python train.py --head_dim=32 --norm_place="pre" --qk_norm=false --attn_scale=0.177 --tie_embeddings=false --init="normal" --init_std_qkv=0.0484 --init_std_down=0.0 --beta1=0.95 --decay_fraction=0.809 --decay_shape="linear" --final_lr_fraction=0.0 --seq_len=128 --steps=6520 --dataset="wikipedia_en"
Each number is 200 + 30 x the weight over its row's rms, rounded and kept within 0 to 999. Layers, rows and columns count from 0. The size before them is the row's rms in percent of the matrix's.

# layer 8 attention key, 96x96, rms 0.195, rows 16-31, columns 0-95
063,214,203,202,185,213,226,183,208,201,197,209,206,184,253,230,187,262,244,157,124,196,140,253,229,217,153,197,215,182,245,243,164,225,210,243,205,174,207,125,205,226,232,220,235,229,201,155,212,198,203,183,155,210,181,195,179,210,197,187,215,251,210,156,266,209,155,177,213,190,170,211,188,201,247,216,250,209,227,162,182,166,173,170,153,184,210,203,236,221,186,199,172,184,217,211,145
064,173,159,221,216,239,180,214,197,238,207,199,215,202,137,204,193,223,214,221,194,105,158,206,217,210,240,206,213,200,263,230,213,217,215,217,168,193,187,205,223,214,177,161,200,219,158,250,223,202,177,208,222,305,149,182,181,230,237,217,211,181,210,205,232,161,201,171,141,187,186,167,212,239,249,147,207,246,210,193,204,238,216,237,195,212,230,217,213,203,241,176,241,197,168,190,187
074,178,205,220,186,165,232,169,213,202,158,209,205,158,150,186,203,175,195,200,173,243,222,175,204,221,197,238,149,203,194,137,232,201,179,191,204,189,167,189,172,239,130,180,132,155,243,274,186,123,189,213,182,203,232,207,189,172,222,176,181,192,185,168,180,218,227,221,220,207,196,216,232,177,158,159,195,174,178,212,244,212,158,223,249,237,222,190,231,179,221,224,237,182,247,150,186
073,197,225,222,130,199,197,194,183,173,219,201,186,156,193,209,190,213,268,154,224,191,204,177,171,207,181,181,218,222,234,131,198,238,162,198,239,135,222,145,234,195,193,238,152,165,222,229,213,252,187,222,224,142,210,219,182,284,189,202,192,254,224,248,168,198,198,169,201,158,205,228,211,205,166,237,221,216,236,190,228,157,212,176,214,218,154,180,191,197,195,194,175,213,209,181,154
080,248,221,201,112,207,184,183,233,197,159,217,199,223,181,149,229,207,157,175,201,203,243,221,187,167,172,221,145,231,119,163,203,180,179,186,220,250,211,208,161,197,187,195,172,108,169,228,162,157,229,213,207,190,217,190,211,156,238,216,162,226,190,143,202,218,200,170,238,188,209,212,209,178,193,192,219,122,188,215,245,201,191,201,245,213,204,200,205,192,168,186,191,224,186,210,228
082,232,164,174,198,192,162,228,213,238,142,180,193,240,215,193,195,197,197,176,170,178,220,152,195,194,204,247,202,134,144,187,170,189,205,201,161,252,213,216,198,194,213,233,214,197,147,163,142,143,225,275,220,175,208,190,190,174,243,192,158,218,200,217,186,211,185,215,231,211,223,260,232,217,193,172,177,174,197,170,181,247,195,273,178,182,279,197,238,221,210,212,201,193,196,185,234
109,206,186,184,185,188,259,190,250,212,143,190,213,196,202,187,156,195,164,201,156,231,128,144,239,211,201,187,193,216,203,171,202,212,160,235,222,186,208,179,211,219,247,191,176,201,215,232,195,195,162,230,216,188,195,250,181,269,201,243,220,262,205,208,233,171,206,268,214,240,254,192,217,190,118,163,225,171,207,226,213,181,192,213,217,231,225,168,194,211,196,174,220,177,208,154,144
101,235,172,215,221,192,148,246,184,199,181,117,187,179,196,239,214,213,220,119,214,211,230,191,225,201,204,214,164,206,188,210,217,242,183,216,188,191,223,240,219,223,120,256,185,227,216,192,133,208,161,193,191,200,164,179,229,249,165,271,205,290,194,202,236,208,203,210,191,224,223,182,183,212,201,160,248,196,183,186,232,192,211,190,215,174,219,207,228,183,240,158,220,184,194,191,215
114,268,215,178,194,165,203,168,195,232,209,197,179,212,233,219,190,141,208,200,250,199,146,218,205,194,178,213,197,194,179,207,204,220,197,209,222,190,210,167,209,218,258,197,242,227,237,204,168,156,188,215,217,170,193,165,204,211,248,259,211,224,194,206,139,267,243,177,193,124,243,187,254,183,159,189,225,138,199,215,170,174,222,170,210,214,209,155,208,251,186,182,172,140,228,224,217
122,199,231,162,180,195,240,173,222,184,169,235,165,169,213,163,191,223,227,228,223,244,211,181,170,242,183,169,204,160,138,187,190,169,196,192,217,168,196,145,210,190,197,181,198,214,176,227,175,207,208,215,197,260,138,193,211,203,175,157,182,210,244,275,112,170,212,204,193,184,197,228,242,218,186,155,248,226,200,191,184,199,210,206,182,286,212,202,153,187,218,253,195,236,210,174,186
123,215,239,251,232,212,221,227,185,95,185,157,203,251,228,193,234,191,181,227,214,209,162,185,179,216,178,211,227,194,158,222,152,195,187,189,205,170,200,131,249,190,218,215,208,190,257,186,188,145,190,166,194,233,194,180,189,253,185,203,189,187,172,153,179,172,158,196,218,225,232,203,218,189,159,199,197,228,180,202,116,155,190,178,193,153,202,187,214,225,168,154,226,178,196,165,217
120,287,217,142,200,180,171,220,173,177,227,223,250,237,179,177,195,193,191,239,202,198,186,182,211,227,166,193,260,222,171,175,213,212,171,231,182,215,134,218,187,176,188,248,241,192,130,192,233,176,167,175,212,177,213,210,223,205,196,197,243,232,163,165,215,205,186,226,159,168,234,186,284,181,207,166,242,237,221,213,231,179,193,201,200,162,236,199,198,175,190,163,172,206,150,168,225
126,200,188,237,212,183,105,140,205,199,163,173,249,198,171,201,197,237,152,215,180,143,232,191,218,207,201,243,203,206,172,201,217,231,200,187,164,212,183,251,170,141,190,172,194,202,203,150,182,157,171,180,184,259,206,185,218,197,172,193,197,151,177,167,193,163,234,256,259,181,247,177,174,231,245,196,223,207,183,168,175,177,239,213,218,216,207,175,194,209,243,202,252,191,176,230,182
122,222,158,198,139,205,203,192,191,233,197,174,205,200,229,215,178,219,189,173,168,191,146,198,213,163,208,198,205,207,189,188,171,154,174,195,186,188,189,222,234,197,144,226,257,208,256,235,225,249,176,178,174,167,203,228,165,214,123,171,182,203,221,239,193,219,192,206,195,194,167,240,236,136,177,143,253,212,159,205,178,193,194,177,197,183,274,204,231,276,171,162,177,184,228,230,200
103,200,226,210,271,166,226,178,235,158,156,203,184,152,201,242,151,201,147,170,215,160,163,187,204,215,219,195,242,256,202,198,156,191,189,205,206,213,162,187,230,192,237,202,243,231,196,182,207,236,161,251,180,143,197,232,218,141,164,222,153,211,195,189,185,207,217,215,173,172,148,187,253,143,244,190,194,200,238,160,141,158,192,207,174,174,214,208,252,201,207,185,198,196,199,203,189
118,203,185,226,192,194,261,209,219,191,222,175,214,223,194,143,188,182,152,168,199,201,207,205,123,197,195,241,212,189,216,173,193,235,199,177,232,266,160,233,240,188,201,163,175,201,185,213,205,225,172,208,193,242,261,258,172,227,237,194,172,196,198,225,182,204,213,147,229,208,272,186,226,192,187,239,184,196,263,237,169,239,214,198,173,206,201,252,168,171,252,205,189,151,232,230,159
# layer 8 attention query, 96x96, rms 0.184, rows 17-31, columns 0-95
071,180,261,189,178,182,222,217,265,216,158,204,172,196,137,157,201,200,207,226,214,171,199,177,226,226,173,168,198,236,244,211,198,202,208,169,206,155,220,201,187,152,177,263,178,212,209,217,211,186,184,263,264,213,156,211,200,174,210,175,206,147,187,186,204,201,218,190,130,161,196,217,175,173,231,190,196,198,165,204,254,218,132,205,139,200,195,198,185,243,176,209,239,208,262,178,232
076,226,193,184,206,243,202,183,170,155,186,226,201,244,136,210,199,187,185,242,203,230,244,167,149,192,260,250,173,119,226,217,205,193,130,165,209,222,164,183,168,219,238,185,174,231,206,234,223,162,195,165,173,152,174,199,213,185,247,174,187,201,189,231,237,127,186,143,217,206,187,194,170,177,165,152,156,222,210,186,198,215,205,191,234,175,180,166,168,174,208,218,197,212,187,193,213
073,202,254,221,298,201,211,184,197,194,249,264,230,214,166,211,184,216,157,200,149,164,178,198,212,171,159,199,253,164,247,222,209,172,170,145,180,243,212,182,179,212,190,203,236,253,214,228,204,210,206,197,211,234,198,178,188,223,172,167,221,176,225,115,212,185,221,203,241,221,227,147,168,197,220,206,193,231,215,171,203,230,225,203,198,153,173,203,204,161,245,153,216,187,210,212,182
084,280,178,202,225,255,195,180,183,242,229,177,230,243,158,218,255,232,158,191,212,202,225,164,174,163,286,262,197,177,194,247,227,181,200,213,185,221,182,237,198,227,222,213,190,190,235,202,174,176,159,192,162,194,187,257,237,199,225,198,175,215,154,170,253,198,172,198,215,216,215,174,195,194,218,135,189,218,184,233,196,240,215,170,204,217,239,203,193,155,179,245,210,237,221,182,220
097,221,179,201,215,202,151,267,158,226,145,154,195,317,164,209,264,186,192,181,194,198,241,201,164,184,267,189,223,164,197,244,187,197,199,219,195,244,213,167,186,233,217,207,197,193,219,194,171,171,238,247,181,220,195,216,220,195,251,173,195,262,220,211,236,199,199,205,223,238,205,173,229,218,176,203,224,207,196,218,183,232,234,220,205,198,223,214,195,184,248,246,199,186,243,191,243
115,197,133,225,232,239,166,237,201,234,176,195,207,233,206,209,251,222,184,246,221,221,237,152,205,196,251,198,232,185,224,230,185,198,233,228,126,242,188,209,218,211,200,204,183,194,166,153,188,190,231,205,199,243,199,221,184,177,234,212,197,148,206,225,256,213,226,174,214,222,211,204,160,145,208,175,189,192,119,198,200,259,261,187,157,179,248,230,176,174,188,217,196,239,221,217,229
119,196,157,205,210,217,205,191,151,207,141,226,197,215,192,171,204,194,206,193,223,251,226,149,149,190,172,178,165,184,159,206,225,254,152,185,189,218,229,207,151,224,218,224,187,173,217,187,111,179,204,211,196,208,171,184,256,213,225,193,178,212,162,150,237,187,211,133,231,181,223,185,214,229,199,211,134,166,232,210,145,227,202,184,218,241,179,209,210,186,220,236,188,215,243,130,205
112,234,196,165,170,180,263,202,209,202,130,180,215,208,221,220,197,154,204,171,226,177,137,188,193,237,210,225,203,208,199,213,220,168,188,221,313,190,193,165,244,209,222,228,274,236,216,209,220,161,190,184,221,178,215,202,180,164,215,252,191,193,188,209,176,240,170,214,162,176,247,240,240,219,224,200,178,170,219,199,199,143,210,203,182,246,226,217,184,207,232,148,211,160,201,178,186
115,216,197,166,185,236,220,191,180,192,187,280,135,208,226,193,170,198,211,222,244,204,222,160,172,132,227,164,175,208,163,183,204,197,212,203,194,224,194,213,174,177,234,207,197,185,232,237,220,216,218,194,220,190,147,207,240,176,216,143,137,224,200,223,163,174,193,170,217,153,202,206,223,225,181,122,204,199,146,227,244,163,171,188,195,237,144,206,186,200,165,184,138,211,235,199,244
119,180,223,256,186,166,222,202,183,185,220,206,232,249,220,219,223,198,174,147,226,198,175,188,192,190,177,248,164,217,156,206,163,249,202,154,196,199,173,149,229,212,210,224,239,249,261,243,184,164,184,159,171,191,189,152,151,256,214,220,221,199,185,199,206,159,185,192,189,181,242,194,217,162,169,194,206,232,240,188,136,145,179,166,228,178,154,189,206,200,192,164,196,230,229,159,248
118,263,224,194,184,239,200,180,202,158,201,195,232,199,226,178,180,187,236,177,174,146,133,203,221,224,220,202,266,199,218,199,194,159,203,191,169,229,226,199,189,184,210,195,198,215,190,246,223,210,180,194,205,159,212,192,157,221,237,221,291,217,215,209,267,184,102,191,208,183,187,217,178,186,176,179,213,269,193,209,180,221,215,239,198,209,175,227,260,193,171,165,247,186,177,173,216
114,171,204,246,188,269,115,181,205,188,237,230,178,208,220,215,169,193,205,188,163,175,215,220,178,185,202,207,220,218,169,176,134,214,196,201,186,213,188,210,168,218,200,180,179,172,223,167,215,168,206,168,190,232,230,148,254,210,204,185,258,152,159,163,196,226,265,199,175,204,209,148,161,239,201,218,231,230,146,231,189,185,186,226,218,228,168,228,209,152,165,176,217,226,259,238,190
125,235,161,240,179,161,187,229,182,223,177,170,188,212,177,209,190,199,224,124,181,216,154,238,201,222,180,189,202,207,158,212,219,165,184,228,179,229,170,205,211,205,210,193,215,185,178,222,182,173,154,206,202,129,223,224,194,162,195,144,230,236,208,207,191,243,209,240,153,157,213,225,263,169,166,135,238,187,228,141,194,202,233,227,262,209,243,201,217,240,175,182,173,210,239,199,243
108,262,197,270,250,218,160,165,215,191,174,180,202,134,145,210,151,163,211,196,190,201,152,189,154,208,215,191,178,214,156,209,170,151,221,247,217,196,162,242,236,195,198,200,216,228,180,225,229,210,170,189,198,178,226,231,156,270,193,220,193,227,183,177,205,142,192,173,166,222,213,184,212,160,201,162,185,198,242,229,172,213,236,216,195,165,215,168,206,189,212,218,155,257,202,155,177
126,177,205,198,204,202,248,258,227,196,206,200,162,255,223,149,170,203,194,133,203,215,218,229,168,213,181,196,165,236,176,198,198,202,203,165,221,202,211,222,187,213,238,179,190,215,180,210,216,197,188,216,202,194,256,234,158,180,219,220,134,148,225,231,168,165,266,147,227,217,198,207,206,253,228,198,216,247,241,233,201,239,184,217,196,176,195,232,205,213,252,276,259,186,241,180,173
# layer 8 attention value, 96x96, rms 0.205, rows 0-20, columns 0-95
106,188,236,178,227,230,191,141,201,242,172,233,149,195,211,203,225,243,237,176,164,209,157,176,171,151,237,182,235,166,250,202,271,160,228,230,208,256,217,226,199,195,151,231,167,249,208,180,229,181,167,239,185,180,170,175,168,228,264,171,160,177,170,243,197,191,192,206,235,232,174,216,203,211,218,171,210,190,182,206,188,210,190,253,211,155,184,254,231,178,196,225,231,215,201,206,174
105,228,194,185,212,195,166,206,221,234,277,222,190,260,154,164,203,168,224,235,181,189,196,217,257,155,221,179,168,234,189,220,178,140,166,189,191,203,215,206,157,208,188,225,165,253,183,202,156,234,174,224,231,258,241,174,221,202,230,210,188,261,184,186,181,198,166,192,192,185,194,188,186,223,196,181,166,196,106,198,202,192,179,266,230,227,242,191,186,143,203,203,185,169,204,188,178
107,192,198,242,173,217,230,224,173,161,158,197,251,196,126,167,192,201,174,237,257,248,238,186,220,209,224,202,229,253,203,218,208,219,254,221,227,178,203,215,221,230,169,223,154,214,169,146,211,228,203,188,212,201,216,215,234,223,212,173,204,172,215,170,220,180,223,207,161,174,300,254,183,238,144,165,180,202,201,201,187,191,142,261,208,218,180,192,225,193,225,220,223,200,192,224,181
115,181,184,194,196,189,201,182,130,171,197,227,189,181,238,173,209,148,167,249,183,190,222,244,148,200,253,155,220,145,197,194,198,166,215,194,225,157,199,184,177,161,191,174,214,211,230,156,185,188,203,227,156,246,220,221,202,179,179,170,184,213,284,175,204,227,116,237,215,178,203,224,198,179,168,245,182,224,174,246,180,140,175,212,186,233,242,211,198,210,206,221,223,179,150,215,186
117,139,214,215,208,242,188,181,192,204,195,196,132,183,200,177,247,222,160,238,233,234,197,262,182,204,222,216,133,206,183,252,175,173,209,170,184,156,203,201,176,177,235,209,237,174,222,277,190,228,201,251,227,203,212,226,256,167,188,200,179,220,192,240,172,227,234,194,193,199,179,180,198,141,180,179,201,185,224,186,170,240,220,212,194,224,270,187,221,164,120,198,222,210,186,205,194
093,192,222,218,221,260,184,226,256,188,182,196,217,178,198,180,260,234,211,232,221,204,232,224,188,213,190,162,197,196,273,278,219,191,211,197,157,202,227,206,223,164,203,199,183,188,195,237,184,251,159,198,194,192,171,190,157,200,234,201,170,274,196,270,136,191,250,250,191,213,218,231,177,159,199,216,184,212,208,179,232,161,202,163,163,175,231,210,176,189,180,179,184,207,196,216,266
106,183,181,212,209,203,208,189,242,168,207,226,171,141,181,183,263,199,192,207,158,278,185,200,221,237,193,210,231,173,240,192,250,166,184,192,209,154,275,200,202,172,216,177,170,184,180,197,199,178,217,170,169,182,207,159,206,258,209,264,214,231,223,176,208,179,255,176,249,183,158,238,190,203,179,186,163,184,179,262,185,210,200,164,194,191,206,210,261,250,168,204,214,216,253,192,176
110,215,162,243,211,197,186,228,161,165,186,166,155,142,217,218,190,202,252,184,204,192,218,201,213,234,204,246,237,214,200,214,199,123,196,188,216,206,193,174,198,189,201,136,183,234,171,227,203,219,203,251,200,177,192,124,165,175,180,203,161,160,247,173,126,237,208,203,228,256,231,231,175,247,203,199,203,199,197,133,205,190,254,163,193,196,226,215,232,226,220,162,225,209,211,171,193
103,208,170,182,178,199,264,163,241,158,190,222,159,184,212,181,261,230,214,214,204,199,219,152,221,211,219,209,199,142,216,175,234,200,205,200,168,210,187,218,185,133,231,152,181,195,100,190,196,197,198,214,226,140,209,172,262,212,154,211,212,229,169,257,156,218,213,222,190,215,159,256,199,213,231,178,204,218,227,211,182,217,228,196,231,234,198,207,157,179,209,215,212,156,217,230,161
098,196,196,258,164,181,255,233,165,239,154,176,235,168,210,147,222,205,208,185,145,128,179,157,205,181,184,180,222,185,279,154,178,234,259,180,213,182,209,212,208,172,225,210,152,183,205,182,195,190,172,217,217,196,204,183,197,228,209,235,182,201,235,211,232,200,163,172,174,211,192,175,235,193,258,208,147,181,246,201,189,178,246,184,210,187,200,170,208,132,186,222,179,184,183,262,200
115,159,153,169,195,234,225,157,204,176,202,196,234,186,235,221,173,179,154,180,233,208,205,195,200,186,237,193,203,127,218,197,174,180,206,187,207,254,196,242,165,247,201,245,184,253,197,131,202,214,234,227,218,234,191,241,228,166,233,209,232,207,230,172,209,214,193,245,229,142,176,161,184,216,164,195,257,180,179,189,202,192,164,207,198,190,211,173,222,171,216,163,248,155,239,236,266
104,187,169,188,174,239,188,181,201,226,195,202,164,165,234,193,205,221,222,225,195,240,177,177,190,226,225,163,247,180,180,181,179,211,167,220,219,177,169,198,223,209,168,241,207,174,213,221,205,238,189,222,190,190,186,164,191,309,158,199,229,189,227,216,211,175,197,229,171,196,222,283,209,219,275,204,216,225,154,189,167,229,221,226,196,250,183,221,178,143,231,163,233,149,158,156,169
104,224,224,293,150,229,245,185,195,211,226,227,189,233,243,179,132,234,180,240,182,190,178,161,206,187,190,215,187,142,147,242,244,238,219,207,202,256,206,207,183,213,171,138,218,189,175,215,221,171,206,223,179,141,150,224,175,210,233,253,194,181,202,213,197,194,174,232,179,219,234,150,162,202,213,178,195,201,194,230,182,203,184,209,202,195,213,175,204,201,144,188,182,178,218,239,145
109,192,204,196,121,245,174,183,141,168,195,175,226,165,208,221,161,207,180,252,179,152,182,174,168,189,184,191,162,193,183,237,141,228,207,173,194,215,185,191,211,202,217,171,202,205,192,179,197,211,229,86,213,171,214,167,201,198,199,221,205,247,166,194,162,149,198,146,200,214,225,220,216,180,192,162,220,157,213,198,167,168,224,194,194,199,178,212,199,180,126,216,216,267,243,205,182
108,213,226,156,158,162,202,205,219,209,199,258,260,182,205,155,168,156,226,204,132,250,207,173,181,179,223,241,170,268,190,224,194,171,177,160,204,204,210,236,226,199,173,170,243,219,210,198,202,233,188,197,199,221,195,244,232,249,240,196,210,254,144,158,204,200,244,186,173,161,184,168,223,206,188,244,170,208,181,204,175,184,209,235,188,127,180,196,241,208,214,221,242,236,209,191,217
119,170,227,221,255,156,222,131,154,168,221,232,232,219,178,186,183,247,198,191,232,172,162,175,218,145,258,203,183,175,201,184,189,218,199,227,187,187,224,156,221,187,212,211,203,222,231,227,200,196,195,232,197,219,231,206,213,250,192,160,211,223,233,185,250,206,198,215,192,177,188,241,185,150,176,224,288,241,223,146,209,258,242,248,191,216,214,186,182,219,175,145,196,230,215,168,221
107,268,187,193,199,190,212,230,215,234,185,209,172,273,192,167,272,139,169,177,205,220,201,192,212,234,190,219,207,209,159,199,218,177,180,195,154,214,159,261,180,197,243,201,205,239,260,188,173,201,230,237,226,135,188,219,216,217,222,201,215,148,243,205,213,192,201,135,205,162,201,249,235,160,220,238,191,192,240,136,196,163,201,232,176,208,195,162,204,198,209,216,225,224,166,190,205
099,195,233,180,191,212,154,266,221,223,197,222,183,195,161,173,173,198,156,184,234,175,168,200,166,144,181,209,172,221,180,234,211,227,169,202,221,244,134,227,174,214,153,202,224,177,190,205,196,217,188,157,137,174,207,221,264,234,189,232,208,146,214,177,175,204,234,231,210,193,146,170,154,164,199,226,232,194,205,244,134,201,230,159,181,200,180,140,192,177,199,210,223,184,236,159,188
108,172,200,181,196,211,186,176,183,188,209,193,245,249,210,256,186,138,239,227,234,183,217,208,187,162,216,203,244,226,187,149,225,157,230,157,162,166,147,186,197,194,239,194,217,183,170,258,198,190,195,271,170,161,196,157,198,237,209,211,201,227,231,156,189,169,206,161,218,161,192,201,230,181,247,184,206,220,190,165,152,217,211,160,209,215,202,159,212,181,173,199,220,167,233,176,290
098,173,175,178,237,203,205,237,237,129,188,178,219,208,220,214,208,201,199,164,192,257,192,179,190,205,278,225,122,206,154,185,206,236,202,187,225,182,203,202,240,194,166,206,130,150,219,225,199,228,214,187,201,193,229,211,133,198,213,204,218,217,210,175,165,187,164,229,197,155,194,216,195,242,164,211,207,218,259,225,208,207,216,249,222,270,172,211,155,165,166,141,214,194,223,184,204
110,148,232,194,228,207,211,142,194,184,184,199,250,250,217,187,224,149,163,168,183,191,167,204,177,190,180,221,199,207,216,118,205,218,229,156,223,185,178,182,203,223,181,167,221,197,194,224,210,183,197,256,183,213,204,185,255,192,188,207,134,215,217,184,172,232,240,218,175,219,239,251,227,223,225,260,174,143,136,254,205,202,200,210,218,123,239,193,219,196,180,203,223,206,161,195,212
# layer 8 attention output (transposed), 96x96, rms 0.19, rows 0-20, columns 0-95
101,212,193,218,229,160,160,176,186,221,224,184,178,205,221,251,124,182,177,230,235,170,147,248,274,182,162,181,188,198,219,179,188,218,177,184,178,175,215,186,184,208,217,209,212,197,203,203,253,174,182,202,195,217,174,212,251,183,158,229,232,176,220,182,246,214,154,161,223,165,215,193,218,159,204,159,197,206,190,198,179,204,242,170,217,224,196,136,151,124,183,245,162,161,198,180,147
096,159,140,174,192,283,207,193,192,188,221,177,212,156,225,207,212,188,229,236,216,218,147,189,218,177,168,196,189,212,227,165,189,124,191,193,225,169,206,179,178,211,155,175,246,158,197,189,212,174,175,178,225,160,137,222,223,170,203,172,209,194,195,188,219,228,159,195,247,225,175,154,196,197,237,240,219,163,205,184,180,193,178,203,207,282,217,246,255,252,188,170,206,181,209,157,188
099,227,191,155,224,200,199,180,179,158,190,206,201,198,188,221,197,214,264,190,188,181,195,212,222,175,230,199,199,193,155,200,177,176,184,200,296,176,238,185,211,206,265,188,256,163,198,210,171,162,180,166,151,236,217,202,197,193,243,200,164,198,213,223,222,214,159,222,140,184,200,180,236,211,224,172,233,261,243,207,205,189,203,221,224,109,159,195,242,237,207,141,178,217,188,163,198
114,210,281,165,201,211,229,141,217,166,242,224,217,169,201,197,154,205,218,175,204,136,151,204,201,176,176,192,171,177,195,153,221,214,217,216,236,242,184,279,163,151,179,195,189,204,236,205,180,194,198,199,216,148,202,251,191,178,169,220,165,200,188,147,166,184,204,216,160,157,210,207,254,180,222,174,176,208,241,140,228,225,189,207,187,147,194,194,234,236,157,191,177,218,182,211,208
106,182,238,226,196,182,178,145,171,164,275,222,216,180,228,270,221,174,163,181,234,236,241,207,144,170,173,166,192,181,226,187,239,201,220,201,236,182,166,210,244,200,190,204,165,240,221,207,139,253,193,168,188,213,170,192,164,225,182,221,193,188,239,185,177,205,196,178,250,177,205,130,157,191,201,266,189,210,222,171,157,196,226,195,191,237,167,228,188,239,187,175,221,172,230,216,203
094,178,211,244,192,210,184,202,149,208,239,166,195,166,157,210,207,170,146,160,237,207,211,170,158,162,199,254,166,188,206,181,186,205,212,237,104,227,169,170,242,201,183,205,179,168,190,198,158,159,151,169,204,148,230,204,208,224,180,249,203,186,232,207,210,236,202,193,249,195,174,165,201,171,238,210,192,210,206,186,151,148,206,201,234,136,156,213,190,177,223,170,152,171,204,214,220
099,187,156,166,175,235,172,177,215,213,222,198,280,247,170,237,130,155,170,150,202,153,201,207,195,239,201,152,223,206,196,153,216,176,190,191,189,228,143,200,223,223,255,213,198,203,239,248,141,240,206,266,225,167,246,183,172,201,208,205,191,192,198,220,220,192,237,183,199,234,226,151,188,155,219,196,199,197,181,221,217,172,190,198,229,208,183,169,191,178,216,248,149,178,180,176,193
103,234,254,196,184,240,221,125,272,218,209,188,194,208,169,195,179,217,123,229,169,207,210,227,224,208,204,203,207,231,198,174,215,161,218,189,162,191,170,228,239,189,236,214,192,191,159,212,207,197,213,215,166,203,183,214,195,239,214,209,193,171,172,243,227,157,210,195,258,162,186,182,157,212,207,251,259,200,203,255,203,202,179,173,211,124,208,229,228,164,187,227,220,281,197,224,189
099,182,199,182,264,225,161,193,206,196,174,179,292,188,165,207,167,186,192,228,192,207,212,199,178,170,171,178,277,246,210,226,211,241,197,166,155,185,160,187,190,228,247,228,186,192,203,204,238,197,195,199,199,181,246,256,129,213,215,185,213,222,215,139,246,194,191,239,210,213,241,151,154,186,190,187,189,201,246,171,158,184,192,225,176,190,198,225,244,180,204,211,217,154,154,176,181
094,224,173,216,266,173,188,250,224,163,188,210,193,242,244,186,173,150,244,191,224,230,230,222,164,173,221,217,147,164,212,204,204,256,206,175,143,239,150,178,199,213,198,256,220,243,232,195,219,148,146,221,206,186,171,248,210,217,230,178,178,196,180,214,173,171,178,172,241,225,244,193,208,226,203,201,211,195,206,204,184,254,149,176,219,139,194,251,197,178,208,219,203,222,203,154,192
110,137,233,174,183,186,201,165,181,201,206,217,188,168,177,207,169,194,226,235,173,147,176,215,178,188,193,247,194,176,212,225,191,224,216,211,184,186,247,157,215,204,219,210,230,241,197,205,197,199,190,137,230,155,131,166,199,212,165,174,196,184,195,187,196,168,144,256,157,184,191,233,229,239,182,224,183,165,223,211,191,193,186,235,156,242,151,148,228,154,177,188,163,258,124,196,218
096,270,217,151,212,195,209,185,225,211,216,148,222,207,190,166,192,198,233,260,272,141,163,207,224,191,152,199,157,224,201,209,278,189,194,188,213,259,204,201,180,204,222,240,201,162,187,181,159,167,159,184,148,189,225,206,225,200,220,209,220,171,175,184,221,182,194,231,136,194,227,195,162,237,170,158,187,235,220,226,175,179,196,176,254,246,192,200,189,240,219,196,229,193,154,184,204
105,199,213,220,267,195,224,252,174,187,211,216,183,195,225,195,199,231,235,211,191,176,165,201,216,183,258,189,229,231,208,205,240,189,250,107,262,223,176,129,235,243,216,183,163,225,222,228,255,182,213,212,187,214,218,163,224,198,177,153,237,233,240,205,219,184,231,210,245,220,210,231,201,179,206,231,173,253,217,175,224,223,229,242,187,163,178,194,148,187,219,221,169,233,197,207,184
099,205,264,206,178,156,210,234,192,198,204,240,224,209,235,223,234,192,183,150,183,244,264,214,166,201,243,217,263,194,235,198,190,182,217,195,240,224,214,193,188,228,203,250,243,201,204,220,208,159,189,226,220,223,206,252,230,222,235,203,199,157,252,182,209,162,238,231,248,221,219,232,238,241,210,224,190,241,180,205,234,188,208,167,198,215,235,148,213,183,292,170,181,175,224,206,230
099,175,136,212,154,203,167,183,199,207,198,190,207,201,173,190,216,195,183,166,263,185,220,240,253,191,177,185,211,212,172,171,155,144,231,195,239,178,195,170,194,211,175,236,229,229,229,154,322,227,185,195,209,228,202,214,209,200,223,202,103,138,203,196,199,220,183,177,203,181,197,195,202,177,184,217,171,206,180,189,169,176,197,179,191,225,203,195,208,214,214,135,156,237,201,165,172
112,144,215,180,208,276,162,187,169,253,173,248,194,255,219,222,203,244,186,231,233,171,226,240,199,187,147,180,175,166,201,191,215,243,183,180,221,194,250,214,170,176,166,174,196,191,150,163,133,175,138,219,217,221,216,176,207,182,165,212,205,195,202,195,177,194,226,136,196,234,214,190,154,222,194,165,145,248,198,190,194,225,171,229,197,195,168,220,194,190,191,213,223,242,164,207,157
103,237,192,188,192,192,185,145,208,114,239,210,134,146,241,182,217,209,226,205,156,184,183,192,173,189,159,245,211,208,163,222,183,172,192,130,132,206,202,203,205,144,134,164,197,176,254,184,181,276,184,193,220,240,236,192,172,231,178,166,206,183,196,199,200,199,185,219,195,231,210,171,196,199,204,196,210,196,159,249,175,225,183,207,242,182,194,206,229,194,251,197,188,217,215,161,195
095,201,222,234,170,146,197,231,223,199,247,173,188,247,224,208,265,151,208,210,162,209,192,191,229,165,206,202,230,215,220,220,191,207,209,141,293,199,198,169,172,220,176,186,195,183,207,211,208,228,241,187,177,159,216,180,184,262,193,155,201,149,147,211,221,181,208,181,189,214,199,180,270,202,195,214,179,248,170,155,187,139,210,233,182,234,185,174,160,185,177,161,187,201,187,250,232
099,202,212,181,232,157,212,202,241,207,213,234,194,201,208,173,185,210,79,240,186,186,209,141,214,201,192,210,202,202,213,210,217,199,193,200,173,215,186,217,210,149,208,191,229,213,188,233,156,216,216,151,210,223,191,193,200,213,191,175,168,170,159,231,216,194,251,232,222,218,244,170,185,261,195,201,185,189,163,212,175,153,180,165,199,271,216,205,231,238,189,223,168,219,157,204,98
095,227,222,219,222,308,165,165,146,207,212,205,226,228,140,187,216,189,226,235,240,192,222,212,130,211,208,175,186,180,158,213,193,220,164,214,238,176,244,230,182,221,174,143,207,180,180,196,205,208,234,190,163,221,198,203,181,246,222,195,190,159,182,179,250,204,179,200,157,220,207,228,199,247,219,260,154,213,180,176,198,216,176,177,152,192,211,201,159,238,204,260,173,232,186,194,187
108,204,182,207,153,116,166,133,167,177,164,257,173,215,200,248,197,189,183,171,243,172,164,172,230,239,211,129,195,197,199,183,206,229,208,180,230,216,192,188,200,117,204,207,198,215,185,166,249,218,231,197,187,168,146,230,167,212,222,182,228,187,209,197,178,220,249,211,228,227,224,184,190,209,180,201,206,158,192,178,208,231,187,161,214,167,143,255,205,231,150,215,185,187,185,171,173